Weights of a small transformer language model.
Size: width 64, MLP 128 ReLU, vocabulary 4551.
Architecture: RMSNorm before each block, local attention windows.
Training: 126M tokens, 7770 steps.
Each number is 128 + 32 x the weight over its row's rms, rounded and kept within 0 to 255. Layers, rows and columns count from 0. Numbers have three digits each. The size before them is the row's rms in percent of the matrix's.

# up: layer 2 MLP up, 128x64, rms 0.121, rows 118-127, columns 0-63
# down: layer 2 MLP down (transposed), 128x64, rms 0.0876, rows 118-127, columns 0-63
up118 097:102168097112206126116076123150144123126102151198109085142188146085098159158128117094123128110128188127121132081120162020157106154114125124131084164110134164100139089136076125094124109103140135
down118 095:124199060122178134116124125185148101146127130124107072150136118112102148127161146099124075090123191132148121088142164028181152131095132114130100175092103160116114089135082109104133119086163129
up119 109:138115121144132151112154104080062091125147133135121169116066195105162157194108124099131158134110133112186114117134172108103088176047190139139108168101186142130147197132122139124116123091138124
down119 102:133164069157088157112142128092058084145162118121129147106055214124152119168110134097132142142138106142200113153150138102086117169075174166137124136097131139130123202144132129133135154135188111
up120 107:191079160106176161190165137113117137112147171096135131131145091125124140195111078084142170133064157104114137139066178100124142172153151078132106151144179148151148113156117114164118104075140168
down120 099:157122142100186167185161174134166134095153202122185106142123095182100084164127104101109199157100142140110106160065156131083176138137145109142121125144136160172128118184099110156132134120174146
up121 094:164082170116186127090165149113085137120173097153088105098137145155160222177126148139113145121100145102089157163134136093161133154130109105158099154115075164150155110115171055133122096118080167
down121 097:193086146147172117097142191164146137121207114119100105143113189169102174141159168166093134141154161111118131152153108133136169153145089150104112159121075165153131087147174066157127094179134140
up122 092:174088104174159108118130041120107095147131096172099123112099106151118043195108090087128138198129150150097105089101106160115145114115127108041073153137162140124139133116121121135129154151135111
down122 091:164129072128103159115115074113141170177145152135131135188125153194104102157139123113146145113088137154142148064160076125212206155123169135113082142120118137139162156116090171165123102124112173
up123 104:114103139153083114145153007116070093161125155151122124111175164121131163158120116104096138107140148131170099109107124111117154127079169101101138119209167131129180127171134141172078161106115157
down123 096:108115124117073085096121000106118133169123119177131128098132148169132148097120142077117166094121074140156101144129088132082193085094158142117150074171125148149148148142151111129145161132103154
up124 098:105115168109103118111116035119103090064131133102107136168137167097140133129116118110096091166092168084077131153096153094172104157096155135124116161146159099128193194165172161107103169102097127
down124 096:086088157123089115120091023179144093049156121135129112169124095173150102140158028095106081161166148127101113149144137116131114133110131109140088120127115120129146128144182172131125125140088121
up125 090:137120144151124147104115094146110177098059137159077123129098082152123105113077121102151194140182066171111131141129190122116101146114076176141134144104104106079107168178152097069116124157078146
down125 095:101150051105182133093141163183120145147180159126112140098140170125123132079154105153082129079116177112193113104153156152151120151131144070116095155121096118123069097096113088197127108115177147
up126 114:074074161137142112065166115117080140103128125128145146140196143085132215159094104143174099120141103177132124089092153124127101139062109094092152132115156133149126093159160115139106130067141188
down126 107:065102160135114085083158157111102159114095103082165134176174139142131160119110152157186074114139093171157137109110170143111100141047087137118176102109080145164102093158172111131141134108142181
up127 097:155131151154130115101143143075122087141096144114062146149096084055098142165090170113121123054143154098122209130067105129123137146126154055161157098137103122140158109101181162105164118135111114
down127 091:156192104159066095114121098165194151126152128110108152137072122094099089109159112117124075127174165119127101118102059091133182118122125112139123117119042128114123168104144109117172135202129100